Weights of a small GPT-style language model, trained from scratch on English Wikipedia.
Size: width 448, 7 heads of 64, MLP 2688 SwiGLU.
Architecture: RMSNorm before each block, rotary positions, no biases in attention or MLP, untied embeddings.
Training: a variant of Adam for these matrices, 901M tokens, 6877 steps.
Each number is 500 + 40 x the weight over its row's rms, rounded and kept within 0 to 999. Layers, rows and columns count from 0. Numbers have three digits each. The size before them is the row's rms in percent of the matrix's.

# down: layer 6 MLP down (transposed), 2688x448, rms 0.042, rows 1698-1737, columns 224-335
# gate: layer 6 MLP gate, 2688x448, rms 0.0483, rows 1699-1738, columns 224-335
# up: layer 6 MLP up, 2688x448, rms 0.0468, rows 1699-1738, columns 224-335
down1698 106:566515479439509503480430551483540438552480571553431527473535478464466557504455569515487580502462494503419464519472515551486474470503514453555522456493484524443416549538473525481529462461512444500467505474503496537472535569498531494491507503461547487539491487488477556526535485462547451478476511526484552460568484453554528515484511515563
gate1699 105:572502499543512550464409447483472495443477515459528483441414560526522495453531528453481511567504501537439523522468487480458508573523512471554459458512537513573484475481543520546541480498452517472529532424566467400493508457491510499509541511535491500501481465549461509467476545471499485500496457522555469494509522475544461540448578452507
up1699 104:470488488509583518461562485494561482502476516507520479515466552401422502499526465534513490484526502509483484500538465480464497531457474473471477563464570482517511538526486424502425493529475495522418543518522529561539530518532558525493505502514477531474469461481387569399535481493527533475536451484509482550532513527529484488492462551495
down1699 108:509507499436479515560480495513500518510454489521547565498487455510501545477459447461485536530485481459510501470518549464460485488473515452498498458426511513553469483458500435517513538482501519472481415515534528465493480517524468492441523487487404585472445524507519456507428489581496564533494493464489516429527517530556515499504563523509
gate1700 111:557494523507517440517460488483542520532526502471457446519532513458553498489476571508490533493517512545477466516542524505448469441489483474452386523458534496550525525539471508549528412550504554570472550502460499547543484423483521518511539635588513536558429469482478396514479443480453443485459486573437541462488489481483545521526537488434
up1700 103:545502445448558499545518467446463537502574448538478470461523518509501542465431531485473550490440420527530530504510585458477479458515474533489486484478496545498497530552439487487518446529454518492521512538485480476484482502459457518526426522466504504522522492509591534544526442580505521461445470501519524441535416388517507457500543511478
down1700 106:542487480524458439464438565431508524451496485520453486511442396503467509496485454510502487454526489456469509432453470540550560553510501572460483540428457482530523455426564552474424483507515453518531496547572487496500475466539518516535466519437503472532573454525478465508525447530531520524596488600494557501521541463525521505537457533505
gate1701 107:486522516523536501462537539517424488473423533500525517513511539475452536466459549572433476480535525472490511532448497514480484455518463486455502502457527496500489462534458557527502474506434454516475523457495452512541491430509519513506501450485499491447456500505524486522523546439452503439494537483478457482500500454479435457556584526460
up1701 100:496435446468544445591490504495497476483504523445510521579438463530540480500495443451536482462503472504508450483417468509502438514495452513554544549415562525456539431482555518503477507488515556465493455442481507496535506569484460505535487513510470506477497411535511543525444532526535452492515485519532470466439487468501449499434589514489
down1701 103:473511501522596460487544579521489481461461491546420465444488519573473550565488458530545525528524494537515513514450483530556546515466453494490483510511484503452543462515590504561534515551540541549525517527518553476509519526453586478524508558433480508523509468472530467534508493535493435412532463505460430525440515506507544527516615486534
gate1702 092:537510478517498471523486532515499477434456430514500555480549465505450475506471490511532508450499500554482546502513502485437472520510448554514484424501498477554490472544425580532511432500505573492475465503511475483573422495473467471476525479466513533459582438499392448500515452532469511499587481577469455459508488539498490539532480519438
up1702 094:588527542501523431511550443453474515475501534462531597483575478584434531484458534501523489480512478594510443528479449458525397515504489475458522489467446488475525580489586460468543508452508532577518448544512436451432594481467492508484456469557586525511526475563468507475499578415541495460564501449485504522481455518536460488488506511564
down1702 094:538485482420484511517495486441442535537491539488536576506471506562456505497515478491545556454537421582451559510475495566548543535459484516505521429458545438542492526533472436547548468490525460506495505619511460471508471521431449512465476436510482502499554531465464484511517503480500473543516541524495552479491470553530476536526499415472
gate1703 093:491531569578493473491539540483515520508499483474554496506555448493492421494472633528486524388540509511482530491464504435555516399525470473480517512451566421515511464560519534524493519582494534544494552475563488492454501568543432546411459422520463508574574476525521466508491446497488519540474475468494517531492403476483404513557497443493
up1703 107:511531481588464523497559471435505514548533484483489461496468497529483482427414572462448533445553585484454520445539549521478504527505545453580549455545461458535485489521511515544536491577490596468563474516638466438497470533495417563481524473570447555507533473477477425455454503513440575549479496530463517487483462555549479539570487510452
down1703 076:475515503548483475508537517505492511473505502490519508499515499513500384483504529493512520421503534499487487239484477491515528463534519498451497476504513412529511461489514502481458511604523522522510484496508517518492522529482475520462411459496387466483562448502526473501478450514472515471500509455513574551476476503515436529555457475493
gate1704 097:447516467529504549514582509475546548456569429488494472498492499530528501444447508438483455467471480500555467519478495567534570556432565486573570516588518500566500458454562524535495530508423589519505501460518457481506452521547542596526464519517460468410543471526448453490465428421537577439445474474491437519485468496539468474496520446560
up1704 099:540533531546490546521486529456548524476530480556462484445477475486459558488479501524439497557445517518470554515473483473477450517486481512566456476553465551537441512402565526476541429571534509499516551500488510582608445454467538448559506475551469550496451566522460537507483539506472478432515495460499543535484476508455426556560511495554
down1704 104:499481525511505485520536489462529478418443578577553523579532551543521503517513445500493557572522458484477531571463443467541490530494427530525528441425528438508522502525546549511496502530541563524508533512510418565486563431502496511505441525460408572537569478504497518491398488430445499500543480497477534483483540518527527531527403540573
gate1705 112:488412446549505467417565459517494468504506530533476497498499462472512565478456464508477480417538565524494504510510514517504554463496520480486517524501488515427446536477486543524510512557502463421538513478572480414475561483485451555482515440547559499570551512471509540543491530488570487543473430509439495514532509486460510489522444533520
up1705 106:454469539506514489503508414442463562529482519484457437543495481524524542533466513457532512406539518491537492544512459465586527485514559543465493573480512481472463503555487523519480474489555460533552487602492567501520530555447587529464487510530472451564475375495631462459505509556492422450523452517507428494429478588530456541571488444478
down1705 107:444520502503431543501535480465508520536488517487472511533477517545534457499494509442464533540467497441451452553559493449468482548476523484498535509574524481474440545497518518570519534486472504451581490529519501447490517529506506554544502548472448545451508519526536526514541541502525501501527486567512483569562525479577470524490531496456
gate1706 088:460509492531440547494474562485442553499477551494561518560501508560499511464530472491521487508526490509490493460520557507470561540577469442465519463464557463435488503548418538440492513543466428554486385493514533462440475406530497541541471476547499530451498467534543528520472543486502501472500544483545471480478501564505501484534562481543
up1706 088:533494567460507560529527474472522513513521434454457469554523538420467437561460501550482433479426531509587505542526460516479469524505494510462472449495504547567508520488512487537412476500488475529482542539583535541449505555492577575539415445416479542483494487490469474451485398491548588458494468423517506486521444575531468480519515485498
down1706 081:486480458517431430478485608461491475463407564441439463479511448570465492496482527525492509523529449499406477480534489554512543495512477377524509506536512496480465452480446533465527534511498480473498456507447524502475532430549402413458622527541557469490501443559510521545521521513501483515497535541524428532521496463527526469512463459516
gate1707 092:494501594563487506505458562540513455438483461500496496566557462527451495451493552518471485435482486552476468532459554511484517515487418397513395473517526501570487441516429490466539491470450519514503532500513481454553422460563477489490542506539472487511568493553400516575484495432534436504546503579520507469578442536508492505502527476512
up1707 099:490436509533417464518438438537510495447551484508507529526416486546488559508458458531514503490535514507525419454538518570483458540576513479489512442518513502525490531405545587545545499456479425519574491492482457466529458481481538467512556462546427564503524549542497568566478571454514515497492496531527510521517505537534497489477548429504
down1707 103:457462523494496558491508496483466506525496570630500519467456477562457599523460526482568504543461491439520493465438407467431524582539516517473488512483503551458536582517489516543486473536531569448606518484551530508511524507488533483531563514528522561491513582478612515543560555573502466512476514528490487495404509494533498500513447518556
gate1708 095:552524467482547490455545457502528496481543507464504410499564471553522502473366463476480490496454466453545486514508535587500556478540540475487520522441509472498475491490580557504419578431412416527451502476475522484524504529576427506537478485520459491428565495555465468510518467511483482503499443482489497442486516432486480449441455531544
up1708 092:505537544522582489461531447511541553523469449514525480485601506457527470504508449467490565466466494548534484519500493496463534521510482478467498543546536468512525521498536494491512430519490474533519517438544486493511487430478526505490481491543482434489491474469508461450535437481478558479492578461528534524504496551464535432475468547441
down1708 093:466485474481431496530507527520505387541441526501510527576497516505475497494546534558548537550523566444490497466526506530525522550477507485484508482522479473488489499440493490495504552468482517450511504521456534439488460565478473415461506532534545473528493537522459573503494564533497505475564431491475519502559482471497508522530526459514
gate1709 108:462527529513533477453526504463521459539472495546548488469470527521450542392511560444457545501538555453498496488579517479497498538478542576568534470531542551480523596519475488462431501557492452488561447529492515523530472562503493542504500457517508462466466526565539527434497591417527480513495474551457442386543510483420475550513522495509
up1709 110:463485428518389440505472550529559497521444510466457488511482522501444514491426502534530437525502513456497487465471551491535500486510495554481443499551461540529492493427448509571537492438571547502438510479544534428519544464514499597483464555565482540517516509501491479536505473518591430436557531450516488604572473548458484425520510543477
down1709 107:467537506521446523579442505490474488576432509520532482483442491477548541496566575420508534505572513465508493534533514489508439571458515418568482560496501601541495548517535486424457486536476457430517473565481455522510469512543531565567498433526525441454434531511466501429508508409528494558489560487514503472550531476459512489545452510456
gate1710 094:482477469495506535421532536513512500433479532501568464466503500536491487475492516524452561489534542505540508541457499484463470479481464465546506531499489492482525524465495469561544562502479508563540565466465492489512543462502447476535541571483454558532482524479357480495533484525414514550517472493493448509566512487484456555506502546478
up1710 099:524493423488493501515566522441551489460507435496448531511519472509445545535560486468553463490559524516502508530565518576571521464476556573480411458491515573514433472558489525468493535500480492484514449541492469517606537503552550488480530445487490487551600548565484519521435463495504542471488586594478451514460471521477535518486459424522
down1710 101:519442414489502577469550526470529494418454480455544516448516502545509525545475506508530490586517445571544496517477421492547552501521474556531492485492505561500475586520484479539500550509487510473563543442463478540486498489546547475539527522480443573540478514580447507531551542509524456515510450533522422554485523534504529590511536503459
gate1711 108:586480493549535461492474503490483453507450549500469466466563514539472495460496503501493506510464513490515528519476507494492482497493499552516523444509548495544553540593508612556591420557494547527511503463558482490554483511481545501496572533573505502427530517449516579471533431469514543439533541531568538468625419483544531540549537436489
up1711 102:560570515521562473485499487453506441524501515441470464474545455538509548543488536456514453510529509496461485514482461465495525512480411540539509483484535469561528465523471490409487519513465430470436453570458523554508484547544460455528454561521497570458466531487494461510509461549426450559507549549443542481464494497537514540504545426517
down1711 106:464478492487483475458481426531476550476527455481579523575505538513510472476494486506481469555528525499543503487521552517516498517496562464472512558528443513378467556510460479506483544555466488475494553547583453475518499433505413584476507395483470409512512494490425545494565444499473497520449415514503519543496488499518497527497493568537
gate1712 106:505549523551488482498528453476585444469533467499414536422480487480503573492538587417452540562542474485529549519504487431521409440519510494490538460511535514558560518552492490515536476574544475473491535527472501514501433453551524471538525535516528487524611510509480515529460483525459496493461420543461500489511480487511435595465504466458
up1712 108:561604527539499464549502485493504504526542466506488561524515495529506544517471500481494426533438523554537467496568449469455539506463449456451553481379544500528507461487507473503451501500519514530456477445481503434438501548487425509487482549532492505442394484548532476554604563454484453507588431467496523535430514544465450547495505515531
down1712 111:440503520498562440480491499489480462515518503491497410589492498464527525510484559498484457603533488533483509445517482510574529480499491465526528469491492414534424542563486561480426494455523443450528520473455471542464460466486503454448495484504499480484420554523491513534484432581530468560521521484516564557501466577508433548507504446548
gate1713 110:483481500525580425473477542490556488532576509471404508564453465495479554491491508500500436493517587487602441508453516454529482525468467491486516530493454521458468500567516499450408475528460431484423514468551454522434470522571529577412483513556466485445526488509471412568528521499483471488554482510544551485530519486478438481507516442480
up1713 106:522526564494496498546497501472490446537525522504379503548561485519472518469484564501535459537436434434518541469453520501540509486522491541480512462570516518539491489460465489571486420526561463487531500452467509522504474518494521485469447478481498492515510464498553550559466464466465450480426517561476579506555435529437569509483452478458
down1713 109:537437533509535434445451439531416529456481494504496407475481487467509535529518490441552492422513475563487520481487476486465538458550495529479445473458507518467596584483472440514501526457557475583542502525502429432510583575465473451453450439541524454475550492419573493457524514527503481500435457484495558458478465523544503510493517488480
gate1714 085:500484475528488521502417497514509507585573554482463537463461470533463551446518437425529506530491587508512483498558499528517459501481391494520552524493567469476451528449473515552425516460506492501546466513518443482562461487545480495511516498549491533496515452483483498478537552461532458543408492516537553510439509493541553383501508549478
up1714 083:510452505452544497431484492512456490489439490551540500472540597458577505523481511469533525439469491423503442501494547519504439549582582500450462523546475510445437513521520541467474561534549494460514468457465535467477513519465537456590469521440496514538461522491458520447563503464519521557503446472466496589471463490472512514461478448589
down1714 092:538510516461544502521522604532505507431500520451510499534440468494514503545504480557480508559511478533509558449441529496506487432491554505498465476445437511532600466507427522463568486565511484546350536499478547477505461478455567530453512511552489542459493542496526463530428465509487491434520515461467476456570568474516491495446538512439
gate1715 102:473543527539513459514561459487514532437548414488451518486484554526469592492548542439509461556472485441526503517524583533472536460526476509442562522501522500570509506552461460473479526565495524477523503520548488507487454484452527491441536564561559418494426470519555523546511505496503500427497453352482477484455545492521478448518502461521
up1715 100:463517538506433577515499463481512470531516504510493480475485475447465537456472465488461469508505512490516441461451565508485508567533551476526535493475541492483563496580399507577442505513535500511468466582470506480512492444529516471534432539508474535521560446449553489495439485522462541471453507429465441583506502449479453415442491580502
down1715 105:482499515465519482440531440473447513554588527486542591562455541452551463414554505497420433487490621481492469460540455514515484482412505458461491496542466539516486546450489526567550452509401500468515544573532509538517497560494493433556516465403437543459540444568517513504485435476511529525466484464555443478530489516448530517487525511507
gate1716 090:518505559500490565423463526508526476526460506543590471490489401537497481485456492538453519573490506549489443517564485447508458465481473450513495543449520463522472536509517537544494416469455527475547485495441442449539490481570495552530490489565520542553488507529427535454508553532494438516542521466546457512559575499418526522462503557483
up1716 093:469510456474525465479580468540538530540563587545497429492486482477510543545524524486511507483443486452444520543466466514485493520494467499503493409520433542523546489558475489445492490537509434413522500409499478535453430488476490447539472496503438482456509481473477500540525489544483514560386502422463493546454581446442466480470447533637
down1716 087:542555484507541514473465539516487471507491464466479494544500522502468453484512498571501492496484497485560520484497526442512525539475496525480482553521506484507473452512476460461482546501482504554425533568498469517550536564449508490408489518560514495535498528536477429420528552511493491483642538566455521587484507492508578444512481451431
gate1717 104:550606521530556468511541495515511553542519494471437448501546479494527559494537478508467460511472446584482515545504479445528459472485508474562457456426563506559521561543593520558474537449514477494503504466484550492527493469560532517511487485499486444623540542538525539473488445465496450463523405448521512475487505488390474547499521488578
up1717 102:467476515520465521516516488430575571502433471485512546497407478383499518450482494554504513513496564481499474498452463466567441557514537508523552474482494514506556579486531446425475571527535501423582439514517500540502463508544589446497494510528447515478549505446471502441565518491489405501413491561523481512472536560487517510550498589517
down1717 102:500550453494502470456547436563417459393467475479518488494500526504499481537395497498550424424439475400495527559550565495474498532450475478477492523548455533469486496517488485497415511490474515490452430498423525449515511523539489557432533509490555559450521545505494551527486504468553524516489470515447534534520462490547553486473584525481
gate1718 101:477450528463415482528469457403477473506468536594526488540479501528511481499411452473485558592509442471483509516551483537458496472516486494577452491463489425510539472519444549512497491464593518475514464505528536421577517514502465507412517514541487454493517462527532452505485479519509462552607452505569526453529463461416482537472440472489
up1718 100:544508508460458429455441505502452524558468534540521562499544482552448553560497439491558489487512509546461525491451490526494490522430472453546494464457480547502497548475506499427483464458474512519490394436486449563548500566505466487484581526495457538482460493500476508467538516463519489573530497520488516555433544461587510423474573501476
down1718 100:542529525539571577430526545505545493450555535465491494497459479468500553470556559511410474489460572500521501490515463405528473480496553557568509492540437512500467511477558500530477494561519463541545564546459457459423446479505483483522481465544500470499400507511521483470519544413471532452499490424530528501543468514575479510569535459489
gate1719 095:404486546489387496497482483495498476499515523493475420486511480420477507458495477520516534514502450483474554532482493482558469437510481530529488497561513448521505485511443515564525537512547535567481518501479483514411519505502512459461556506509492516479502490508500474502452534544387468513486531502454484483481489466521521558477539487496
up1719 095:511562525537529462504543467505511500497470424479492569460570525508535481536490509566607454490477495501561455521531466508480483556464436517522504481419480589546498488550572535476451517521477526502521483468534451494510490486465538553464493496523510478525508530445476528491567504499481561470473469487432463518419529538550491442459526529543
down1719 092:468488489551501526486429500513544475483514561498515429423496502512498463511477520479509483490540558519591539527549435509525496464519508494554491482517529492454543532521489442525511440450477492493529544465520519585487492477419428489504525557545531468613549535522529466546483522474493455535485484432569498564519445532437489483532496501476
gate1720 080:460562562580437488550545546501525510554546528545502528492436438466458514498470561558532480485476522432440462526466531453548543457481563570529484431473491492531479487553438544517509507536497488487429527507490450557502427481542536476513509492432461499554526534552531433579432508514455522550437548529509478481544542429452534543496470511503
up1720 086:466537458518552504499491513400523513484391475462511457454426494508549493535508456432453470504484414544508516535519397457459462576527580428487471531564552483419515492394538441575528469445495586528457460485512521471539521549528492454487528532512511521538491539506523539480431534493444479496481482408514449499459527522494484495492524509483
down1720 082:520515445567511515450551525438507517469493529476523470455490514471452527539447535434506516448504554477458500417567468480503506548493496502527508395488539466489474490558440507532524466469498529524499559503509521518583533497473472562529533479521428427540544488576525441483450518553518476487535560542448541511504521492509442549478567482488
gate1721 106:495450531524591511534547523562437505522532467518485462507574481471504530488461480498524449481465506485467497512513504565538530461519538441443546498499580472555448585523504475494517497558457400520430514446504483450500507402522457482441501563536467592528435536524493454496519477513545442491579541421554576517503532528458450509519455502524
up1721 101:487444532485509490432369493477493512564439592429518424518486581592530476526461493482507491534499473528385462482427432549482590466513580437474521522527502542491500492522512503553459483507524505450521491476505499457537540439505483513509590537514423571573476509489491494454515479429498521479537499503517453520392552476427552430550504486444
down1721 102:495548480526459545477517554563525434460456464464468578409449497513507423452497584509491500484464525462502500557532532506461479467454457484498457536565489526507465489477505525450566423476493507533425564541512521556472461530448500579479461407511541451484423555478495509489518494510518475556568512438442461531474459548534552523542516430530
gate1722 111:516481503558519499525555485539510535486511460483432481578478546518461527505485482501531501501553525539475485516524483562402474484485410456501501500517454581493518534533479525533520450461461504506549420484538516549394526561478474517446524448542558514501551614531459453469480505498539537558483454510551446494479516473573426521500560514418
up1722 113:481487539522487486435491501457474452462483491502538494494515518474548448450532492454408569488478507497469506500517582533569537483574509506555462551504460540439455502492486473505486505502460474444529501482482512455407520454432492526499504481430556471544414533502509429500462483549500480500534530492525480506526469527576455536476495494488
down1722 112:443510493541471494557486498566474567494484514519502534471475529521480455516531497513499505526523476467466506442587540492503483504497506531497567513493512470545464525606541462462568496525534481498642510476461461505520557523499469476569458464480554435465485470486481408443461492546510537553517420534552522590544437500559471470515495452406
gate1723 099:492407462508481497411473479472490532587541469479513413507554485576534497465542449457463524427484493487449470492532501494506436502451506497542456586539487532472502540421505422511539506483486543530496525450518471483532460512443552554513479560554500546511550588474533524469477419463440514566433496519504495487559528490482497447475439611481
up1723 097:480476440491557499460477590557505492541478427557489504508498466534512479472546473475511501467560551485515505532528485476509432519432562608556454478513492546495481460558535567475516420449501587485425457628483533458446518515550545474520421492519459526525446437436480477484416528509498502517498490590445459488513409467512452456526483515560
down1723 099:501452537493501487532484512511480570508496508543469480594521549526505533476538447438445502503536479499439582567476462541498512501573490481526558547451538501515457441445476493577483535469462531443456468461472554419485495442468533516476530521499540505497534499506548404528464475434455539411480418462557492528508506464533492434447531524427
gate1724 093:506522551545498496514500460483566473565528480433430528463546492527464480538521536537537461423536545541517498551447510478456440568477492429487475486432484506536421514532509467489499437521467416519530490559519536532439585492505441539508507507554526544535480456444417456580543571577520459535482499544451529444487492595527469472500563498467
up1724 096:504480497474499551534497489551503566484526526543512455523475510452510479512452450459443556497494448493530413498488529480469530416567468518562517508499497498449515427509533548570548527465461510454474532516519505467620484504531530509481516500541451493513535518535608491506439469498462497467493435485590504478408484488486474557535453492493
down1724 098:541446544516501542463436497535540471494493493539457431495546484548509532541481547537459472496560501555515472566408494496498483574470576510453528509512485530511507534470480510490536537512468439483505527521501528565518443433529532485512497463552453529474462524481552475571561494513476464449416439571531477464471474541457471471517558505456
gate1725 103:541519531606455502498493484509465494418455534464448436518512477501518495530536503500523459473536540504533528541479516488478541475511484456461510474477561469518526584463527463513594522463496449483525535560603495521454465489527492458512503543523498529514564491529401470486438519558503462514442472486455468478489599480504404545508481487460
up1725 109:524549449515515516511485439556565455525486487538473490499428477411519503468478464537467413511515531565565490522503525468507506482529432476590529571539528485506487543455553515506490513493539489537563452479495420562478526504484498498502502493485524520474489509536506515543459433515488507490464487544453538515483529534476384522541492455528
down1725 113:546527547501468528490528484442492479495550518511542536475482476427547470588517464608495548572491552526570502527560468478582464492471410455511488388467462479528526533484533501494458497556459561486513607558447480534512490541507513488525512452471493588454545609575499485495439481490501578530521479526462385550526457566582433499482469457510
gate1726 095:455528470525483455493553523447502552499457467491528580607537490455540540453508562491489501526556495460501500502510471505459486527450503486509522468493547529485523520640455523524570516521515585439447471494609484493463479538520479460491512471489492518507582486512479553485447505433487501507584441545572513442520467536513558570554448481524
up1726 100:453509419470434518476465499510448494438479486502521563530475488479530489531555457538549519449486509472446577477481462508483550538529490523513441433473459502549500479476503553524531578443572557499445502506562552471443499551461459465453546408464499489578544446435523499496426566481511487453489482534513504408460511506526560447484457490527
down1726 099:492438512480477510493457533591510524532515519524453425451445540500451542501465501531527511479507525489557502463436486528523525535602461496490455570494453506533442412432534458472443498550508459530465492490434541527484522467454544440530539498512614523471525426488526471483502458521504456496477426504504479506478487529497481432522494500438
gate1727 094:518560483576506481449535497575506461456454556499444483482557494509522469529480538501537400471498486504551525549389445560553500454420417455481550571591573508484475513484482479510528545507508463519538555511490532584427486500478495497484500534471512498505522441522491509487528513530527474548464509517495500531518489484527492559559475575615
up1727 098:500505433509463569472489491520475518487513447545513411486500471510517535563464422507474462492485500487514454462458482509523435528502488477495450534523587518500506515472545505473508558536458498574490490484493549513513497485473484496467557492517427476478486568472515556516469398472489581500510488509561497531415537518470522480474617479545
down1727 099:527452528467508538499433491413467508570559547538508503536439517541544579499467465522506497546489483506462539469562481442401469530594533530434451456516542536477477496521453478478473458495547577514535528503487509493532475461475507504558514502501441468494550542499482471538476519487472444464414535441528504529490511506492495584433470434462
gate1728 082:451480441505449530453517447458450456504585578402491500541480487601540491518458458519566521524518499531489532465517480506476501517529557475493482491520494501480498416409528470617463499543459506488519459487474554568522417456582473457505541560522468486506523536525495455465516517490543467511500550526507476481535509491461518558476517516424
up1728 088:466508434492480514480467473441538559560571494419483468524520454506534531441477457496440501528507519526494442481524520558485488570503550481552470472552436441494529514447592469569511447532552538456538485472492457458565472521473483463530519527551468522505475525498479534456522520498438539536477553487453509495476530482561538521444531503524
down1728 080:488485493530445472430532466501514482511489460507430473500478537519478501469577558483445509525480468506521525462441524457551591443531512529520442438459515496489487496510499517516460441504505468494485482536494546457527475421529467498430452484467509516460461518415506564449524449506540537470456401455483441510507476544509496469418434522446
gate1729 110:548461561556436516445568435569460517508541499416453498453514471502459549509453460531527473483470519492504558515484484547482549440461510457486498493508514564471521468552432465502558480479467529555517530531546495471428570507492510516447559501520499473553563481463548526543478566545463482492431423455531367562516486490433449394497518457506
up1729 106:477515475463570468487539546467540471542410449508531526484509462548429511474577519474487495487520557539452482497549476504556461527538505536578454439469500471476494475473541531456424492509489521453488484557504466537501441431442466505508507485493530544528517507538442503428511438404471516507588509557460560509489540494533471481507528525491
down1729 106:391491473536480524487544483486426555470502524524451590463482438483466503525460488487558503556530560541470526541512483502550479484490504564498526436541541481504595509522523468563494535468568494532512503530489468425476548477472485528523566478559533479496614454464505541544535559511464593531455488479473449579579582464487511548486498502448
gate1730 102:467513514485503431437477546490493489503480483530569494487504503512547431490537512435518487574515510459502537492486538534574531478438539509491524585506505510490413529485551527522483547613491519574462477519532463400562491529492536464471485485553478454499532534620545502515480509488566490445535507502573484519444485526454494513499564474539
up1730 103:541539442464524489473488520483502445471412468468529455542449509544450504464532479494549470450523479464482486463430492508459466566524497493463512472496550591497494548501458503476478473525477493513514464574502479588539510592557531488495524477512507475490476446526515577519516496491474520498452517561529436484411524529551418513558484533516
down1730 101:497427490439501562539468471541509487499536575466515512436455532542488508475451517496555481450444482439535472488492552500489538485418451478472468483562476479535498500567529452519518477567511464519441492478531458459486499485497491565581539572480507496453557537509500491515514542498557477523483565505471442523541464478496548475510459535496
gate1731 092:489508536551496534508531548433541457511545549519533525500533485508448519515480575528482531487564494496497450503519500532543493435416498494497530485497460497573527495490548556488518478586428543440485606495503468536510376484595432472472515574425461585536477549491464434521597521521497483488528498528493527423559494429538500552522492503456
up1731 096:437472453516583458433514485503520521455449559473537456519486548502398474473482465452479530496518485530550447500468578517493489488421552491546519520541461499515520536499521518509552449557477603576485534481516454456567450501503440461480497516496540449480492543467581534473509489526463500515583540508555543500529447478516486520470482467392
down1731 088:513538521534484521452564491488519436504501467505534537451572545564515485505523533491504541441445468492477535363561558483442515505413515477539488586523499465490545519443495474500496573577483509550548522559428551494503441525507505473454435537476508509480495511532488451412470496498449531563504532515540507456520546464571474504533507483463
gate1732 109:479447503488584457454578503502550561456485479536447486516438519462465484493535481468482452476461529522509522529507491475526481506510490538469505436491497495496545608556595453499602471512453545461544516441475557556537553551490449476459533442473589501459492588465468493461513426528514527499444403505545469493497491498525514529496469500495
up1732 100:459429485454474512527438502530490509525491510483555468517478494497582486522491523506518478455465475484488464499430499521556562531520546562484499473467459518515482423621435536562522522542495521512480472498497477490562475493529485532523603541448385533496536486492548524479482465521443436442460478496533494494462574428491549508527496572502
down1732 099:537494503565565484518520487506496482512491439438497423569491484455481471541528447477468463487491452440517456553469519561472548467546517440552476514516525503471463465459525511534443533505526467560502540577516453477494508502466487490504420560524502523523525531574461521512511533418511498468494542509597450500519550513515522525529490565508
gate1733 108:553482499533566447522426558533431469520480440488479449490565542542509508487472478435533532475509472532503512536477548439562513489513544507535536438559478498503542498470482490539513512520465512532515514448399500427515516465452459506470501519457503582515525424500542432564518430412465538506591466552512485502593464461531466574498554494515
up1733 106:426587542516505507493458581496467467480500493452489502488567515410447456485428516470513471507554480491476446530448477533458462462382515440488519464463556558437473462524485505485528546458470534485492465522466507495506507546484523425517533499434504567489511476506508504492568447423469488508605515531514547508474497507455489565483489506499
down1733 103:488441445524569438439476477610557580518453562544515500496514426481520486465446433501487471406543494481497470523435470442448481542516487462517496532444530452473463463467485486508531476488494497554495541521540503454579513459495566484495559539508563505542521447531506476456547485537535563525483465550543562538463511549519553491484507488474
gate1734 099:482546512520525524466519533428488526493528562578520481450545519549541496479432537521563517415550511573444497484470442460503525478474482518520474455543548514497511497458497559500506528428489539480515498463496488419509438495532443522451531489479529408495514409478441421488556564530535464495495485516471531422515476424477465535514510519458
up1734 100:522560531523521521528490509487442559556497509496465479475505531485451496588489535517536444552504560502508529498470534539563471457581479533449517529480501473467514464468582464409463529510395437465474532527429504494488457540492525519472471478456532463502451435469506443550441431500464499437556489492526510524449539469532504482481470527499
down1734 097:534539558485535541512494551464540508512448496484463460496475482391514519553513494516399523503543560462489447543560548479444488449548444449443496432481469524388528501524531481516505462505462491489535523525467513547456521510442483506508463506481478502450496511465490490537493530569495482534517461465542431432582531545479545499551428536478
gate1735 098:556570477505431558462480470507467494537552499489468499553518488524508508492493512511518536566531471524573535525451505490551585477505537531550530436515530487462495512586433486547557483495451532453532452484474437535466484526575522540495579537513518565524471541431478454502451482511466474534412428553497449466556513449483529556520501532457
up1735 103:540557523558463552419414530523490503505546508518562500557496549535555529453523565543543557511447468558533491492554544495490598434537527499505584489454520487498459495508529519482487573482511487483559537458470535472550504568489519516483552511476495474555507434453512446555525482522526609458489460471505408542484479545502508520514479469477
down1735 102:490519557522564454461547594484468474474491487532520488488519478489552482469518576518486510541543474469531432510476435571562594528575544481504528514513601474407513480478518536461456493505517503539505542440558519508503510442530487549550475468453522486424489504487522487532489476482509524505527422474515462550469532497521442480531522513468
gate1736 114:550449492575531385494473543504520482479458451496472539410432518560462534387463526493460449506552452468538538510439506564511495513469504551527489499527491546521497497463467430464557511549435530477547516539568534582492477481488582588576464500511501495456500458526446512522450486482401476523444483533518494536539453447568406470539561400500
up1736 109:524537516569469436550516587489474506571504504508524525506563482555523490529509555495549534435479467561514529499567426549460536503545495477460479585499573425423497429484527514451440541406566490522495435441452489569445487527544515477477467486452466468493468471533509511537431544474550425568547466436551501531476522523509514513557473511482
down1736 106:510511488477556545440474468468481506515574531525512498590521520494507578532550454495477456507588537496457474512404460478498455547534516462467464493502546501514455482518485516508494452416547525522460512466540508515540468516525426497518596532445435497486554488447456552536538511559507522421465514504484455477493464509540492516500587556529
gate1737 108:508473530583536493546561432478548510525542462568444485492486465439505575474544524528478520510544543594472476531501503519525632455515425447484470487469542432506561484562476462485497524485493428504488522478481514562442516450558436475477481490478539462497462532492424574522509545524408562552508410506466457492513480566545435466572424490560
up1737 107:534559483542421500476524461512454517530448532504501501427448490467447509529469456528503474505474439540461560485498478515510585487528483476495506413517569503477521497455508484451493513465514491532387456500470504578484494456570541526488544507486464467481512504507518479497551529577585545452474497576476435517560435560501577550482527493483
down1737 108:511473448534501565518473479566447487466454493538456467454433437582453503439441467443479535528585441570527558551494515438492502524495441492505503519528415559518505453488482499524525441492538436521447514498454524512464502490533500475504551495551534543453492447484495470552498530487516531524469463477493544544535457495442549506488505487454
gate1738 110:480525420535514463487506411500499475580482500556435491472498426552404586394456488526519513495549504512464546511536532485496548508465503437526484438488464501486479447511468503488516488448537500537519436474588509448521559479507492567439491464507549461529494454469418492525471522507521507522463484489528497448512508492515427452457485509451
up1738 112:479516528450387479481497504506549491504548504519499540521481513433480536514459522542506532497492497503542467507462517505429525452512514539491441478502499497533534489483503444436515476485523521561536434475516468567481535532489483531540546493512488466488472536515456490503465543547467545486383475503403525532458463458485460434511531508542